Weights of a small GPT-style language model, trained from scratch on English Wikipedia: RMSNorm after residual sums in early layers and before blocks in later ones, embeddings untied during training.
Each number is 128 + 24 x the weight over its row's rms, rounded and kept within 0 to 255. Layers, rows and columns count from 0. The size above them is the row's rms in percent of the matrix's.

# layer 5 attention query, 64x64, rms 0.157, rows 0-63, columns 32-63
size [134 120  92 120 141  90  95  85  86  82 131 128 100  88  93 104  86  88  93  82  78  99  93  71  84  82  81 111  68  92  87  99 103 150 105 180  65  78  91  97  98  84 136  79  92  74  89  87  89  74  71 200  72 101  82  83  82  66 102 109  83  69  89 131]
[[109 143 127  87 147 117 137 113 124 123 130 152  92  84  99 130 137 146 137 128 127 160 138 126 139 150 169 135 157 104 137 118]
 [134  99 156 171 111 139 153 136 114 110 150  95 126 133 115 136 111 138 133 137  96 110 138 150 114 105  80  95  76 124 116 114]
 [139 128 115 117 163 147 160 151 123 121 169  91 138  97 148  85 110 108 109 125 147 148 142 135 121 157  89  93 151 140 124 169]
 [ 96 125 119  91 131 128  92  88 136 156  93 147 141 133 106 111 149 141 140 117 124 110 108 122 135 140 138 173 143 118 112 127]
 [163 158 111 140 122 130 129 149  97 118 162 111 141 141 161 145 148 114 134 132 140 158 170 111 111 133 161 105 109 137 156 149]
 [123 148 149 139 126 107 141 120  84 163 122 110 149 187 121 154 119 150 122 153 102 114 166  64 110 130 159  93  68 156 129 122]
 [120 124 134  89 141  99 120 173 175 135 126 120 144  80  99 134  88 135  89 100 137 161 186 133 121 132 151 111 150 137 116  84]
 [114 161 148 175 113 106 131  76 106  89  79 111 136 151 151 111 130 154 133 142 126 108 171 103 147  94  91 109  90 177 120 142]
 [151  94 185 134  94 150 175 145 145 107 104 115  94 135 137 127 102 158  96 111 109 113 123 133  92 154 134  92 112 102 116 125]
 [144 107 123 145 107 109 122 131 120 114 127 140 170 125 154 122 118 127 140 148 112 111  86 156 142 110 103 125  80 151  97 120]
 [140 125 152 169 107 121 138 135 126  91 150 129 136 117 114 143 120 117 149 130  96 114 129 147 127 113  82 103 109 132 143 121]
 [122 151 100  84 170 120 116 130 134 140 131 126 121 119 121 114 140 119 116 119 179 150 137 109 114 163 165 140 169 130 131 139]
 [ 99  91 127 128 123 142 117 104 121 120 127 121  98 191 112 150 158 157 159 130 145 184  98 145 165  54 115 158 110  90  98 139]
 [131  89 107 119 107 146 139 134 140 112  99  84 128 132 158  86 120 124 131 139 114 127 147 117 153 121 154 125 106 125 135 118]
 [103 123 110 153 123 109 150 116 117 147 136 137 139 113 139 150  81  89 122 100  70 109 145  83 115  85 138 115 102 102 128 163]
 [148 111 111 148 169 139 142 123  94 122 144  90 144 135 178 116 123 151 140 141 144 164 148 155 103 164 141 134 104 109 163 138]
 [110 146 119 120 132 143 118 149 108 144 148 124 110 173 107 147 180 119 111  86 156  82 140 143  96 166 128 128 111 151 127 160]
 [111 124 147 145 145 101 117 161 180 178 118 170 111 148 140 112 113 140 137 159  84 103 130 139 158 138 123 144 159 113 110  99]
 [105 111 106 136 157 122 129 161 111 109 149 122 106 151 111  81  90 109 176 113 146 116 144 112  99 112 158  74 112  80  89 126]
 [135  98 173 129 147  81 135 120  97 190 115 125 105 137 134 144  98 158 157 120 134 127 114 180 136 109 145 132 159 128  63 130]
 [139 145 121 134 114  98 129 140 132 165 171 102 136 136 118 124 134 128 173 110 142 152 136 150 134 148 174 103 126 100  89 138]
 [158 148 109 151 154  87 146 139 145 132 122 152  82 124 136 130 126 107  71 136 159 138 121 100 119  97 116  86 146 153 108 133]
 [140 141  98 112 131 110 124  99 157  92 128 136 158 134 146 151 160 144  62 108 125  93  89  99 151 134 100 142 127 135 135 185]
 [158 110 110 108 126 140 113 126 116 140 155 161 115  92 154 103 139 159 172 148 122 134 144 154 150 117 144 113 158 101 178  82]
 [113 105  99 139 142 157 120 149 168 106  89 115  81 155 101 142 158 147 168 167 172 114 157 148 107  99 136 146 143  98 132 118]
 [145 122 122 105 109 119  99 158 125  78 172 157 174 149 119  93 115 133 173 101 107 111 116 117 128 137 141 130 117  98  99 103]
 [153 133 126 125 135 130 122 127 120 115 165 141 156 134 115 145 113 132 141  64 110 112 104 107  65 167 114 148 131 160 164 145]
 [105  98 112 135 125 166 146 117  95 156 136 136 115 106 131 103 154 115 127 141 100  89  85 131 118 118 102 169 121  83 115 114]
 [117 140 139  98  98 120 113 138 112 125 129  89 103 122 109 164 164 121 120 163 141 137 138 130 100 138 146 130 125 104  79 104]
 [124  93 134 145 135 124 130 115  63 116 117 131 172 171 144 114 101 146 101 139 112 127 144 109 135 124 130 123  84 153  68 120]
 [126 140 143 100 119 118 105 120 146 124  92 117 118 166 149 198 106  93  76 130 134  97 125 141 142  91 167 120 128  95 128 103]
 [151 145 101 122 119 118 110 150 174 132 151 143 138 107 130  97 104 110 123 139 136 185 115 164 149 144 138  84 113 100 110 122]
 [161 159  90  85 101 149 156 148 146 107 139 151 145 113 108 133 124 121 151 120  94 153 137 126  85 116 114 107 145 127 124 143]
 [151 140  96  81 146 128 152 160 124 123 159 111 127 130 145 121  92 101 141 124 136 154 159 112  93 163 120  97 156 143 123 147]
 [165 138  95 102 108 133 141 167 127 106 145 129 124 118 128 114  84 109 166 124 123 127 165 105  85 142 114 118 153  85 134 124]
 [163 153  89 110 128 135 156 168 149 110 161 105 113 132 154  99 107 111 143 133 151 149 180 130 104 166 117  96 132 135 139 144]
 [143 138 133 133 139 101 152 147 154 122 160 135 116 118 153 142 116 153 138 102 150 146 116 188 117 155 120 108 129 113 105  87]
 [127  96  62 121 122 164 150 151  86 137 129 166 125 116  89  82 123 104 181  89 107 147 107  94 122 135 152 139 148 107 139 118]
 [109 128 168 107 144 138 131 116 128 147 148 123 135 140 100 147 154 107 128 158 162 160 119  96 141 144 141 116  86 168  66 176]
 [142 149 148 117 129 160 149  99  80  90 110 127 127  77 126 184 133 127 103 122  67 117 118 165 101 148 128 134 130 123  77 127]
 [120 130 142 173 123 127  92  94 144 147  94 158 120 113 112 117 132 153 151 141 146 118 108 157 135  94 109 150  93  95 141 124]
 [136 157 105 117  95 135 139 129 113 100 126 151 137  99 105 117 106 138 172 129  57  98 132 130 107  71 115 138  98  89 126 133]
 [ 92 100 136 141  95 140 102 108 109 113 101 156 151 103 119 144 142 134 147  95  86  95  72 122 141  90 123 156 146  80 125  92]
 [137 115  94 123  84 113 134 137  98  95 101 157 125 124 130 106 121 137 160 105 102 115 126 129  94 121  99 124 137 150  78 117]
 [116 118 156 139 125  79 121 106 161 120 127 147 140 124 145 158 120 139 131 110 149 108 108 180 131 142 135 102 135 147 136  92]
 [117 140 118 119 143 141 130 112  70 127 117 150  91 147 110 139 138 117 150 151 109 163 101 108 137 124 139 152 137 141 134 132]
 [167 160 102 129 164 140 124 118 145 154 121 141 143 128 141 113 154 193  63 156 136  79  91 102 143 124 158 138 165 150 145 130]
 [135 118 150 132 134 161  94 126 147 130 134 146 143 129 147  87 108 179 109 131 145  95 144 115 125 127 124 107 110  92 164 177]
 [116  90 136 149 140 133 118 122 134 142 143 117 143 118  84 101 141 151 107 128 163 119 126 111  96  98 140 122 104 151 181  97]
 [110 183 130 126 156 140 143 104 137 132  98 140 143 128 179 110 117  78  97 157 148 148 135 126 128 162 170 157 155 122 118 136]
 [131 115 110 148 108 130 149 140 139 111 135  94 130 148 163 164 112 123 179 121 123 138 127 157 107 107 113 126 141  98 120 115]
 [123 157 127  87 137 124 100 118 114 136 126 145 106 143 120 114 145 119 133 148 146 165 134 110 130 159 159 143 179 151 137 145]
 [147  86 133 162 121 138 148 126 113 102 145 149 115 105 172 161 136 144 154 135  60 114  93 143 104 129 128  76 146 166  93 135]
 [125 106 107 166 108 150 142 141  92 102  73 123 130 116 107 116 108 158 156 138 108 124 136 154  97  86 117 133 172  82 166  81]
 [123  94 120 160 155 156 136 138 115 106 115 105 140 119  92 105 137 148 124 139 124 140 132 145 121  97 120 109  55 122 128 166]
 [128 122 154 141 148 106 141 126  74 106 143 172 176 138 143 136 126 136 155 126 107 128 153 105 123 128 160 125 119 117 144  86]
 [162 151 148 118 160 129 141 115 135 114  66 154 163 111 149 136 164 151 117 156 120 116 112 108 140 128 141 133 110 165 119 134]
 [119 157 148 132 151 156 129 108 142 109 104 116 107 114  94 118 152 130  85 155  92 133 135 119 129 133 151 132 115 142  95 157]
 [140 144 139  82 118 153 119 128 129  97 129  95 110 119 131 128 163 128 127 151 117 131 181  94 125 139 116 146 115 107  95 154]
 [148  99 146 136 126 128 113 142 148 116 100 136  95  93 117 120 132 141  71 130 124 105 130 113 129 104 132 111 142  93 131 140]
 [104 165 130 123 124 123  99 115 148  94 100 128 114 128 126 134 167  98 149 125 138 153 135 136 113 175 113 193 155 102 158 119]
 [121 167 161 118 140 141 130 119 134 122 107 140  88 120 152 162 133 108 127  73  93 143 139 142 136 152 126 148 171 144  96 157]
 [144  81 109 127  89 114 135 139 116 138 119 101 149  77 118 142 150 127 133 143 166 165 117 122 115 125  70 140 157 130 105 141]
 [132 132 128  93 144 147 135 110 157 106 154 140  69 135  98 122 144 148 133 120 127 143 104 128 128 139 152 118 168 128  94 132]]
# layer 5 attention key, 64x64, rms 0.155, rows 0-63, columns 32-63
size [148 147 110 166 100  89 104  90  81  69 106 108 109  93  99  94  96  94  92  90  87  95 102  90  86  82  78 100  80  86  94  90 121 100 122 174  92 101  71  86 117 127 113  90 112  74  76 102  95 105  98  53  78  80  81  91  76 129  81  80 102 109  95  64]
[[116 134 125 107 133 102 131 121 139 149 112 139 107  98 106 136 127 119 128 122 146 150 102 136 122 156 159 146 162 107 139 124]
 [144  94 132 174 125 158 142 145 108 122 161  88 111 118 153 144 115 133 123 123 100 119 138 130 138 104  96 103  84 128 115 128]
 [132 100 140 165 140 143 154 179 152 128 173  90 135 102 159 120 111  95 103 136 138 140 148 140 121 153  91  91 113 120 125 152]
 [111 164 116  89 136 118 102  93 113 147  96 144 138 126 112 102 136 137 126 128 130 119 104  91 130 133 158 169 160 127 107 135]
 [122 123  95 141 129  84 125 127 119 118 146 121 146 163 116 139 162 107 158 131 134 142 150 136 111 144 147 150  81 124 189 119]
 [128 141 167 111 120  97 127 113  98 167 126 109 180 161 110 162 130 124 143 168  96 102 140  82 101 138 132  89  52 122 152 110]
 [110 104 130 104 115  91  92 150 151 101 106 127 169 110  99 131  89 151 101  84 134 154 190 123 115 118 174 108 148 129 118  75]
 [ 99 177 135 158 126 115 140  96 134 138  95 111 141 152 155 107 132 140 163 155 117 117 129  88 127 113  79 117 104 146 102 123]
 [136 103 139 145  97 128 133 143 138 117 150  99 144 101 148 133  98 165 138 150 129  42 119 145  68 115 123 132 122  80 140 120]
 [142  85  76 105 161 104 115 135  78 117 125 134 143 120 141  69  84 126 106 133 141 170 119 134 113 129 101 104 135 145  98 125]
 [135  91  98 160 135 148 134 152 123 135 152  97 120 136 115 137  97 113 120 130 121 114 146 139 120 106 108 112  97 113 137 139]
 [ 98 160 118 109 154 116 137 142 159 146 123 116 128 127 103 125 136 106 103 119 184 152 138 126  89 175 151 127 155 119 132 119]
 [115  77 164 128 122 146 102  88  99  93 111 127  98 139 133 154 105 138 135 132 139 160  80 141 147  68 101 146 140  86 119 138]
 [102  83 134 103 133 158 128 155 132 148  93 108 134 114 142  89 126 105 119 147 119 111 126 110 167 112 143 129 121 116 129 113]
 [108 101  99 139 131 105 143 118 121 148 113 150 152 141 144 131  83  95 138 110  73  90 126  95 112 101 124 135 104 101 116 163]
 [118 132  73 155 171 136 162 130  93 150 109 104 135 147 135 100 143 136 145 127 146 186 126 150 111 174 122 161 111 132 136 110]
 [121 145 122 124 103 126 138 138 111 121 157 106 131 170 120 139 175 132 121  87 141  91 149 146  81 169 134 144  94 138 142 162]
 [123 153 161 159 136 103 124 152 167 153 116 177 121 162 139 127 117 132 133 168  97 109 144 140 150 124 122 144 159 126 127 121]
 [ 85 119 133 148 139 125 108 166  98  95 127 126 132 135 101 106  85 117 163 143 153 132 137 136  88 115 139  73 121 110  95 135]
 [154 124 180 141 133  87 139 114  95 163 110 121 109 133 166 177  92 154 152 120 144 118 119 157 136 114 137 139 157 118  92 147]
 [116 133 138 127 112 118  98 138 115 140 158 109 169 139 110 110 136 126 172 116 139 153 128 111 107 130 189 105 128  90  92 143]
 [114 156  81 156 132  95 148 132 129 117 122 155  89 138 121 110 144 123 110 147 153 146 133  81  90  91 108 127 147 175  97 143]
 [105 117 113 125 133 120 175  99 183 100 150 120 135 149 164 141 129 145 101 116 122  86 107  68 130 144 117 145 128 119 115 158]
 [168 136 138 117 124 122 118 119 116 142 156 148  96  79 129 121 149 158 159 133 135 159 152 156 132 120 129  72 138  95 187  94]
 [128 128  83 146 135 152 110 154 149 113  93 103  87 185 125 123 132 160 146 177 181 158 141 132  86 100 129 140 180 108 116 134]
 [145 133 146 130 123 108 111 159 116  80 196 149 146 162 104  98 110 144 153 108 116 138 125 151 159 148 138  98 135 122 118 106]
 [132 132 126 100 129 154 143 117 121 127 149 133 135 136 138 168 128 152 166  66 106  86 114 135 113 174 122 151 113 151 164 128]
 [146 105 138 121 140 172 145 122  72 144 165 144 115 106 133  83 140 117 107 141  92 113 108 110 132 113 116 174 123  90 122 148]
 [177 135 112 108  95 114 127 136 119 106 159  74 118 142 131 144 156 132 111 148 134 154 129 116  80 133 149 137 135 112  74 100]
 [131 109 137 157 146 112 139 123  86 131 137 123 174 169 122 108 115 131 106 125 107 136 136 112 133 143 102 115  96 164  64 100]
 [113 138 121  94 125 105 112 132 142 127  92 119  95 191 148 177 125  91  62 117 128 112 116 159 157  74 153 127 118 126 128 115]
 [156 138 103 144 101 116 118 138 134  99 160 137 147 118 156 120 101 145 110 150 122 184 129 152 145 161 169  91 116 113 133 144]
 [127  80 158 136 128 137 135  99 129 177 101 123 152 116 132 130 140 136 154  87 156 106  99 142 129 117  89 151  68 124 142  84]
 [149 116 104 157 166 119 165 163 125 177 151 103 124 110 154 136 136 106 139 106 161 130 123 132  77 158  93 116 109 154 130 113]
 [149 139 141 149 165 106 164 154 147 122 167  93 117 116 133 126 136 135 106 167 162 155 147 158  95 149 133  65 125 155 132 140]
 [140 132 123 144 142 117 164 171 141 130 156  96 137 119 149 142 139 134 132 129 156 143 157 145  89 148 117  71 125 149 127 117]
 [103  96 157  98 186  81  89 108 128 143 122 137 172 119 118 101 153 119 160 138 156 132  93 137  83 148 106 140 167 129 142 104]
 [133  73 136 157 143 144 127 145 126 138 144 146  99 127 101 121 108 115 161 116 107 111 118 127 139 136 102  85  87 112 124 110]
 [143 150 175 109 112 140 141 125 127 128 123 140 159 104  96 137 152 113 105 152 149 148 100 114 145 150 121  84 140 158  83 180]
 [127 109  76  94 128 156 156 163 132 131 138 138 118  97 119 128 123  88  80 125 102 111 120 144  67  97 146 138 132  91 137 113]
 [162 137  98 178 139 148 166 163  86 136 146  76 133 104 115 114 131 116 143 130 128 139 137 127  98 138 111 121 105 127 132 147]
 [148 129 120 133 186 114 164 171 125 136 184  97 119 110 150 131 136 115 115 171 140 147 161 113  90 147 126  76 141 137 136 135]
 [118 122 128 117  98 149  90  90 120 112 115 147 108 156 119 101 109 123 135 157  90 134  83 109 157 124 152 183 132 103 135 148]
 [102  59 176 119 126 107 115 101 136 132 116 154 121 138 148 122 150 131 162 109  88 114 111 110 131 128  89 135 111 113 151  76]
 [ 75 117  95 106 143  86  81 125 112 150 122 146 132 150 123 110 122 119 129 115 146 145  99 113  94 105 152 155 170 100 169 102]
 [148 162 135 159 122 119 184 120 135 163 129 144 116 135 126 171 144 114 148 104  91 117 131 130 110 106 113  97  71 140 106 126]
 [174 164  95 162 126 120 169 128 145 103 122 133 113 101 136 109 131 148  90 139 152  76 157 162 134 139 121 102 159 147 125 126]
 [130 102 105  84 127 131 115  97 134 134 129 117 129 121 122 134 144 151 119 139 144 151 121  82 143 115 124 124 148 115 149 158]
 [134 129 144  97 119 104 118  87 143 133 126 120 142 160 104 125 152 126 127 120 108 173  90  79 163 114 166 135 131 133 137 124]
 [132 166 112  81 171  90 101  90 125 126 149 157 120 101 115 163 142 101 149 147 135 115  94 129 106 169 126 113 138 136 121  85]
 [142 123 130 166  89 162 131 161 142 132 133 103  82 114 149 135 101 124 162 124 164  94 172 171 155 150  99 121 126 133 104 111]
 [138 156  95 141 108  93 145 129  96 140 130 125 151 156 164 132 126 138 128 117 125 144 159 101  91 110 109 130 149 170 121 119]
 [114  94 133 143 133 148 118 140  87 104 124 112 146  97 158 134 143 115 110 160 117 116 137 162  85 118 109 146 134  95 171 164]
 [143 114  95 101  93 127 139 132 155 148 125 123 115 152 100 126  84 147 147 140 119 123  92 133  95 124  91 110 115  69 176 100]
 [151  84 126 136  91 130 126 145 198 154 153 152 145 137 171 147 124 131 163  97 144 139  89 139 170  66 134 119 110 132  92 157]
 [ 89 154 137 113 125 123 102 124  75 124  96 136 118 133 109 128 122 119 131 145 104 171 106 130 121 105 149 129 133  59 159  98]
 [129 167 150 142 127 101 147 120 107 102 102 140 107  90 145 154 149 144  91 139 151  77 120 193 153 104 128 146 159 125 148 141]
 [126 149 108  80 155 133 125  96 128 122 111 137 135 110 132 131 138 119 108 154 129 162  85 123 100 108 161 145 142 108 127 153]
 [147 148 173 122 108 204 148 144 142  90 113 138 120  63 143  99 105 136  98 159 118 117 153 138  97 123 120 137 156 117 118 174]
 [141 113 147 162 139 140 146  99 138 138 120  96  87 166 129 129 167 157 126 170 128 126 153 116 159 111 142 134 100 150 135 168]
 [111 162 143 134 138 108 118 100 166 129 112 131 124 135 142 173 140 147 138 136 128 155 126 126 107 110 142 174 159 146 124 125]
 [108 124 108  73 170 164 102 109 115 125 116 166 131 111 134 132 112 118 131 135 139 155 142 117  89 159 129 167 121 146 136 122]
 [161  84 154 168 111 139 146 131 157 140 114 117 140 107 113 125 145 161 142 133 142 110 145  87 152 167 109 121 133 178  81 152]
 [136 152 125  76 150 188 173 146 131 123 159 122 115 124  93 129 119 127 122 132 105  96  91 126  67  68 125  93  98 150 123 149]]
# layer 5 attention value, 64x64, rms 0.158, rows 0-35, columns 32-63
size [ 99 124  92  79 110  87  88  84  84 131  98 102  97 104  80  94  74  99 102 104  93  96  97  99 118 113  93 109  94 114  87  97  94 120 107 101]
[[160 140 147 108 153 125 126 112 149 195 109 132 136 115 162 121 124 128 142 109 158 165 136 141 138 188  97 125 137 157 127 149]
 [164 162 165 163  60 107 152 129 176 152 109 101 123 100 141 146 111 109 149 125 142 120 145 128  98 101 116 145 111 127 133 103]
 [142 128 183 141  83 129 130 144 186 135 166 123 141 117 121 166 126 164 139 153 123 129 179 142 102 125 106 120 155 107 132 125]
 [137 102 131 131 142 131 144 123 108 130 154 114 109 128 153  91  82 128 140 174 137 121 156 106  81 136 177  84  96 111 135 167]
 [118  97 138 141 117 127 113 149 158 126 132 113 108 122  97  90 111 129 158  75 161 175 102 122 110 115 136 118 113 109  89  70]
 [118 108 102 122 127 178 104 140 132 178 142 122  83  97 135 113  88 161 123 109 127 156 128 115 112 157 117 115 105 138 170  93]
 [119 141 158 106 138 108 164 126  92 158 124 123 121 110  95 137 156 141 112 151 170 130 118 139 153 105 106 159 107 181 120 163]
 [130 136 170 124 126 145 178 141 122 123 134 100 152 147 139 131  92  79  98 125 140  92 187 141 142 132  94 120 141 123 138 131]
 [142 133 170 142  94 122 125 133 120 132  92 105 184 116 129 144 122 147 105 105 112  94 123 125 172 120 138 114 125 124  90 105]
 [135 119 127 156  90 141 114 139 137 139 130 142 120 149 137 152 104 159 150 139 101  74 132 137 149  58 106 123  92 175 165 145]
 [148 137  90 145 125 115 110 120 134 149 136 153 143 131 134 103  90 158 152 150 161 150 151 131 114 186 120 116 166  82 148 120]
 [133 146  98 102 145 120 119 142 175 176 112  82 106 131 124 103 159 127 164  88 106 144 106 140 150  80 182 132 134 193 110 117]
 [140 142  66 126 126 104 140 137  93 103 117 128  71 116 132 130 121 139 127 163 121 128 153 124  98 128 152 115 129  76 127 144]
 [113 126 134  98 163 206 117 121 133 128 146 130 127 160 125 154 112 154 156 117 133 108 139  89 162  94 170 125 113 142 149 165]
 [106 120 145 116 155  99 119 132 160 148 118 160 161 169 163  99 143  99 123 114 137 152 126 116 135 130 154 160 112 137 136 141]
 [121 124 144  98 190 133  95 108 145 145 169 112  94 123 134 125 133 154 126 125 139 144 146  91 110 165 119 130 172 141 139  97]
 [173 148 104 151  52 136 124 131 210 154 112 127 123 132 143 161 146 119 133 123  97 126 141 138 125 106 154 128 122 113 146 114]
 [ 97 160 125  64 161 132 108 101 112 109 115 149 120 120 136 138 168 152 128  95 137 182 116 165 122 130 134 151 134 188 101 118]
 [144  80 164 145 128 115 133 151 109 149 134 112 133  97 184 142 116 124 138 149 102 103 129 149 150  91 153 119 106 124 138 113]
 [103 130 129 108 102 105 145 120 118 115 121 166 104  82 123 167 150 152 105 159 128 114 132 128 144 127 118 149 122 168 131 125]
 [118 104 161 112 131 159  92 157 121 154 114 102  89 125 115 154 145 118 130 110 154 160 139 132 122 115 181 143 165  92 158 131]
 [152 146 107 100 166 131 113 132 140 119 146 113 130 152 135 162 103 107 161 145 166 169 134  96 133 165 130 146 142 136 109 134]
 [123 129 180 155 124 112 113 115 135 138 100 126 127 114 143 123 151 123 126  94 159 199 145 132  78 130 109 121 129 102  66 118]
 [ 90 175 107 102 100 142 109 120 132 106 116 160 140 128 112  97 164 157 117  82 155 125 113 102 123 112 153 140 141 168  97 103]
 [111 144 125 131 143 107 133 109 116 125 134  91  87 112 141 167 162 126 112 151 134 166 162 150 140 127 131 151 135 128 112 117]
 [145 135 116 131 111 146  98  93 200 129 109 127  96 168 106  94 135 135  89 121 165 123 155  79 129 164 140 118 168 102 115  98]
 [ 92 142 133  79 151 140 144 132 142 140 128 151 109 101 100 172 160 168  86 154 147 114 108 147 123 121 158 147 120 197 130 151]
 [130 129 119 123 138 166 125 123  71 139 100 103 137 102 154 112 116 110  82  96  73 126 106 110 131  99 129 129  94 125 126 170]
 [126 102 149 110 122 111 155 155 185 173 101 139  89 142 105 131 123 110 172 147 139 132  96 167 124 130 162 120 143 135 132  98]
 [ 92 113 125 119 160 128 141 130  76 175 109 133 110 173 127 125 137  68 158  98 112 119  84 104 166 112 161 118 100 131 107 111]
 [113 143  73  86 146 122 168  91  99 159 128 133 121 111 101 150 145  95 109  70 145 145 132 130 131 135 143 145 119 111  87 176]
 [113 139 119 124 138 127 136 129  36 128 143 131 140 127  62 145 127 164 148 153  95 129 135 116 114 103 169 118 109 112 136 150]
 [137 109 140 151 150 147 106 135 100 126 124 101  96 126 139  96 122  72 131 176 146 143 120  88 112 148 157 105 124  52 138 144]
 [106 129 128 150  93  51 137 141  75 177 118 122 135 136 120 185 139 106 118 164 178 156 115 127 110 121 119 123 102 128 117 137]
 [138 105 105 114 145 141 154 120 112 132 132 132 118 118 141 138 112 154 158  62  86 131 130 114 146 116 108 133 189 164 125 183]
 [127 140 141 119 124  97 114 113  86 127 126 122 129  36 122 136 142 105 157 201 170 165 124 122 138 154 112 147 141 148 136 113]]
# layer 5 attention output (transposed), 64x64, rms 0.139, rows 0-35, columns 32-63
size [117 127 111 123 123 137 119 128 107 111 134 128 119 125 136  95 130 118 136 116 131 140  96 121 127 112 107 123 124 129 123 121  74  85  67  69]
[[111  97 116 168 109 156 116 135 105 108 119 125 110 108 102 110 132 153 134 143 116 144 161 139 165  83 144 162 117 108 116 181]
 [164 165 103 132 172 122 117 104 102 104 163 141 167 180 109 153 137 153  92 135 154  89 127 106 126 122 123 123 170 168 116 135]
 [110 125 104 144 139 159 103 120 136  83 118 107 113 114 129 131 136  87 101 135 138 136 109 135 127 126 139 183  94 157 151 139]
 [101  84 150 102 123 166 143 116 145  81 155 142 130 153 158 157 150 108 103  99  92 191 137 141 116 144 119 133 148 122 128 138]
 [116 109 107  91 139 130 145 103 104 139 155 144 108 185 128 158 149 111  80 140 105 105 171 117 124  97  77 106 113 147 136 116]
 [121 146 122 131 140 102 153 156 134 119 178 142 184 146 145 131 167 147 141 115 122  94 127 131 167 124 122 108 148 129 127 150]
 [113 102 112  91 146 127  61 135 120 102  97 136 151 152 148  93 109 166 115 140 101 153 112 126 111  93 135 104 138 145 143 138]
 [104 156 123 105 165 110 112 149 119 116 130 150 130 128 125 107 162 157 152 157 113 130 166 114 129  97 181 109 115 170 144 145]
 [124 175 114 173 126 112 158 111 126 148 124 171  94 129 128  92 156 134 129 121 170 108 145 119 165  97 134 132 103 142 112 113]
 [140 172 120 115 118 131 125 172 152 137 135 164 146 153 155 133 108 124 110 155 158 163 128 149 149 153 110 118 139  99  87  85]
 [116  93 140 137 133 106 146 115 160 116 113  82 138 105  97 127 125 122 159 111 180 102 124 111 136 101 162 156 166 147 136 110]
 [127 136 149 160 136 125 148  95 121 112 134 172 130 107 118 123 107 136  79 147 111 133 117  87 107 169  81 157 132 121 155 126]
 [ 82 129 186  55 119 156 134 116 121 148 116 113 116 146 164 116 144 163 142 139 154 109 131 130 119 131  94 136 161 153 120 146]
 [154 126 165 152 150 169 105 120  80 134 164  89 150 132 138 115 127 125 124  83 107 143 134 148 116 145 111 148 137 120 134 126]
 [140 130 134 129 102 133 103  71 108 116 131 116 114 103 121 159 136 139 133 116  87  84 161 106 152 153 103  91  91 147  97 176]
 [145 110 105 116 143 146 137 101 108 107 166 141  71 138 153 140 130 105 189 122 119 125  94 120 142 156 125 140 141 140  99 164]
 [106 105 174 156 148 123 130 128 107  76 150 144 113 136 104 152 109 127 125 160 157 109 114 131 120 154 125 144 149 140 124 139]
 [107 131 158 138 116 100 136  98 134 155 166 105 129 167  92 153  92 109 112 145 128  90 148 135 161 126 134 100 149 118  80 141]
 [116 121 134 135  59  99 156 153 139 123  87 153 129 184  88 124 140 141 122 102  98 134 156 120 125 154 129 128 100 114 128 173]
 [ 75 137 133 138  95 125  96 118 131 148 144 138  94 127 154  94 129 135 137 128 137 143  89 129 117 110 135 116  78 147 104 151]
 [120 141  73 131 145 139 148 121 129 145 163 119 130 132 141  86 156 173 134 120 134 120 152 125 126 138 118 155 126 145 126 110]
 [129 120 147 116 129 136 164 167 152 112 167 134 149 104 103 125 130 114 106 108 111 106 133 127 111  95 129 197 106 111 126 133]
 [111 132 107 140 128 131 133 130 142 124 157  62 158 141 138 138 140 113 124 116 135 146 123 143 137  89 145 162 116 162 120  95]
 [135 155 127 109  90 103 175 151 143  58 120 125  76  91 126 122 127 114 120 131 125 149  95 113 124 114 110 125 149 135 124 124]
 [106 139 106 150 147 173 145 179 129 134  99 130 128 138 112  94 109 124 129 113  84 133  60 115 110 121 102 120  70 143 128 135]
 [150 126 149 130 161 105 149 104  87 113 143 130 152  66 163 111 155 110 153 134 145 145 105 158  95 130 113 136 139 121 119 143]
 [ 79 163 126 123 169 102  47 139 121 127 102 135 140 134 109 115 113 125 137 108  90 147 133 137  83 126 122 123 137 131 126 187]
 [115 122 148 114 119 157 140 137 124 157 122 144 112 149 161 150 115 151 131 142 175  90 143 158 103 145 139 143 144 126 131 162]
 [140 143 124 147 143  97 134  99 100 100 123 106 138 133 117 121 123 175 134 129 130 148  99 123 123 142  97 128  81 126 173 129]
 [132 120 130 100 132 152 108 114 121 123 144 164 118 113 110 140 108 177 117 104  79 173 156 119 142 144  71 132 115 129 136 124]
 [ 84  91 133 168 163 133 136 111 156 139 140 176 116 154 144 126 136 161  84 127 117 140 121 117 168 132 162  90 177 128 142 135]
 [158 137 137  89 150 154 101 118 171 140 119 153 148 152 157 157 130  89 113 120 121 103 118 123  96 154 141 151 128 147 128 116]
 [123 148 139 104 140 159 144 127 115 119  95 116 112 169 165 134 120 148 118 120 174  99 145  99  89 160 114  99 119 145 115 119]
 [137 123 127  82 143 164 102 182 119 101 105 136 173 141 142 116 136 129 141 132 114 125 126  92 100 129  86 130 133 180 164 126]
 [122 157 106 171 135 121 145 136 127 152 143 108 112 136 141  88 151 140 139 150 111 142  88 186 111  70 144 182  91 137 102 151]
 [128 104 116 149 155  97 117 187 150 130 144 144 148 170 172 134 163 141 113 144 108 124 170 134 128 133 127 113 130 125 131 181]]